Weights of a small GPT-style language model, trained from scratch on English Wikipedia: MLP 256 SwiGLU, vocabulary 2048.
Each number is 500 + 50 x the weight over the matrix's rms, rounded and kept within 0 to 999. Layers, rows and columns count from 0. Numbers have three digits each.

# gate: layer 6 MLP gate, 256x96, rms 0.22, rows 9-33, columns 0-31
# up: layer 6 MLP up, 256x96, rms 0.216, rows 9-32, columns 0-31
# down: layer 6 MLP down (transposed), 256x96, rms 0.207, rows 9-32, columns 0-31
gate9:442357571541584510562526509514525558486504611540419480609415474404540385509526502416496498510447
up9:633529480531385480474556558518535573511471449578502547568536535452549532537448564500501469441501
down9:564611535462506455479533479524425542547517580497481468504495492477585463621434514516391515534510
gate10:494490507498602421500613528516486470500492557554439460514506484362562426462530542534490538499461
up10:512508479484562580512474480527497444426501518457540549452520509527524521498488458410451527495475
down10:515489522514420486471545579593516483563456520512492421495561545565437519426486541548498521604561
gate11:558520451471435489532485510496555481407517485585482428446527542527508456439463457475460483449449
up11:535553467467472445487463483427427511437470463476487510488413494551531504447505336455437486456475
down11:576562347503549456461427419384430515495511513451519452533473469495459440535560558462578527441532
gate12:540491487458578467450482547457498525452447449520536480529451538492600440488514431418448461400428
up12:533391529469405488478510529481510536505513511472434453586605495558510454413525438521493487397601
down12:528530527478433486511465447560467440617524456550577496585570466535562545469463531559514500583577
gate13:544513515543458472472510535479504523517532415525526500453485619587511538503475594542520499408463
up13:587464552479548418453465600556557544494573413540525435517484581487506557502448501452458530441442
down13:454537441528570450500547556526499504448427542432411516454490526564456548547575475446498493476483
gate14:475476543489492443504450487443462504529550536426446503342544533473511463517507575492462618580490
up14:577467512488439489425507490493564418435463525425488542617564498429376523404392481461462445462421
down14:456486578452620504474571573516555540434531450482513610463543546469407493456582470551474445518508
gate15:526520437436483545530534484430494474456474439566491451415464477462593550415467534512428452571466
up15:480526473494547509629522500397412423472477511374467490394492542436477467449544464424517459464556
down15:475556480497576516528470477497473532510571418541542461448516444530451513458577489529522385486521
gate16:515517482568497517521538575500522602594539542527469548460508550476537549498549523555410501524476
up16:489479561556502441529452453599516407348584504402445560570498468456448386519534530501546506533502
down16:547582439452555543524408472480537571564556490450520519577472505398484485528479560515452472456537
gate17:411494469460450538498506483577466480528494449441534509522437448510545483579562482467611451477566
up17:571515601487495509473473505534509441510480486545449494518462514493419562504505449566572456541489
down17:533516546464511527569502517476444544486410456490474381521481484462453429532454514528474460600464
gate18:462465554451601561471408427429520582422483518507529512474491398475456479546488509533510442552504
up18:458549496484475571488534469506430503491503464562530510504431476396389561419536385490532501569548
down18:551514493427507560579528486550544469481590417471522492520498513550502596471517485530511584422463
gate19:605555458515556484439441558461478540440500529472459452499442499453472454475413456527509547470443
up19:525459485432574518577505556486487516402444486435477502394466489508517573458499465559498530441511
down19:535514511510517484529490579553513438508432496462571463586533482533513467529528460503441443525456
gate20:463381446533551559487531433544520465515542415522562536544473471544470460393506546546457352552512
up20:456477530512447468537488524453452420480466449404529418550462479453460319546437470501488379508435
down20:510500455578505500416494573456566522482540519522532396502454418509580402518556529580510496530475
gate21:477461497587543514524487382462494520530450459585523531504478420501537454414457541468485500461544
up21:519560531406567563558549479511492494495531479577463532420463508591516437519514544512525455396543
down21:598497475506458441593526474482573512466423596502477505515413487504514548453446474457441554473557
gate22:500395454520467545501484538403449440490566482511440508450490516479479519474519541526501547392546
up22:579586549565461446494488423541638461466458511457531378531402450480482584569473483484520509582601
down22:509607554503519479616443500573466478505501468526574478578460594552473563387519459543465511519498
gate23:514535455409559617516382547474532511580521605556471478429451565633569496396574502519472489419484
up23:474554482466440518432475557646478445465536512531510536517372536467497484522458458522488464397549
down23:546452528542498488523489566517526407476456498548527419467477501519550556478411527588425469409544
gate24:497541519536476530438566578536454502566460561515507608474475557480446458444536401490452510532428
up24:531463490515560524535496541502495450509541458508472492473626460404557495496455595488417456499513
down24:485506536552508457425468434507550572466501476531474455523501571382485439509486465490462481558475
gate25:468485472521500537496415546490498445451563521419510474483497553500553485475518503477503430446460
up25:500472449449490553495442487476441381504500429560453411495544592480506435440507583465462482555508
down25:519574474455528526530525517498510489524504439473506443514521570445514515554571533438521462391518
gate26:513444531405536483503525522511572552530499448540487496578482538528520525525479472453563480511526
up26:533422468539455517446476382491493551605452551549464451449509539385624446560427363522459521543532
down26:502466473513419478446525461495586464545515563527485506519546516491667402453487453405428566425506
gate27:574410523490552393396530480467562488500550410569540470577408541546581452507483498463489459505420
up27:494489459511473570473414454606478521484462582445531546409596471441509539436537491473509435543454
down27:615475524608561554423512443572504512516466452422567533530567556547488529548493429434476524469444
gate28:494520519541518542557442488546456438520574554552496506450474474528494484465493469501510551491410
up28:439525561487473554503475460471485542539531442503529610445552537492526503458493417528439470539527
down28:591422424472492491412491540468456511393575481530496506483425516554527492504457545545519527495570
gate29:597457483547440528428504542568496535503493516495435526452496466519578420575550464513564517525557
up29:557509508393523476437468539565513560471418503507492482405494514457612456504514500547497467461555
down29:496574469484513530455479569560488548469573446514502464457467474562497519463554524515506489480552
gate30:522512506554505534514559515521536570519499502591485561520493531539501464570453387467473396410517
up30:488483539554540536440502512461520488500598493493468434530495513510474441573510531493581548514485
down30:479565550523551453431481517420603484527474463484472477504391500531394454481572512508529578523533
gate31:476470533457507547635565569486580543489494568469532495494512442632559509479497549478466471465524
up31:468495439522549439508465589550554453460466554434473512504486443484538508555492505464494525486353
down31:528492463438468466504462516490411525548459571463491550516479450398458495545469429553470487467462
gate32:596531468453526473547482585444478573424523436455550513516514529406559466434501483512546623518490
up32:457505471414548557427604524530577465458541533567463491499516425453433483406489511539502479463562
down32:451523482551477465566437537498541548415593504554476466432540513409508568502541477474509404496493
gate33:502470606559459473518512564461440580524558531497501443558611524450528493434453458369500498565494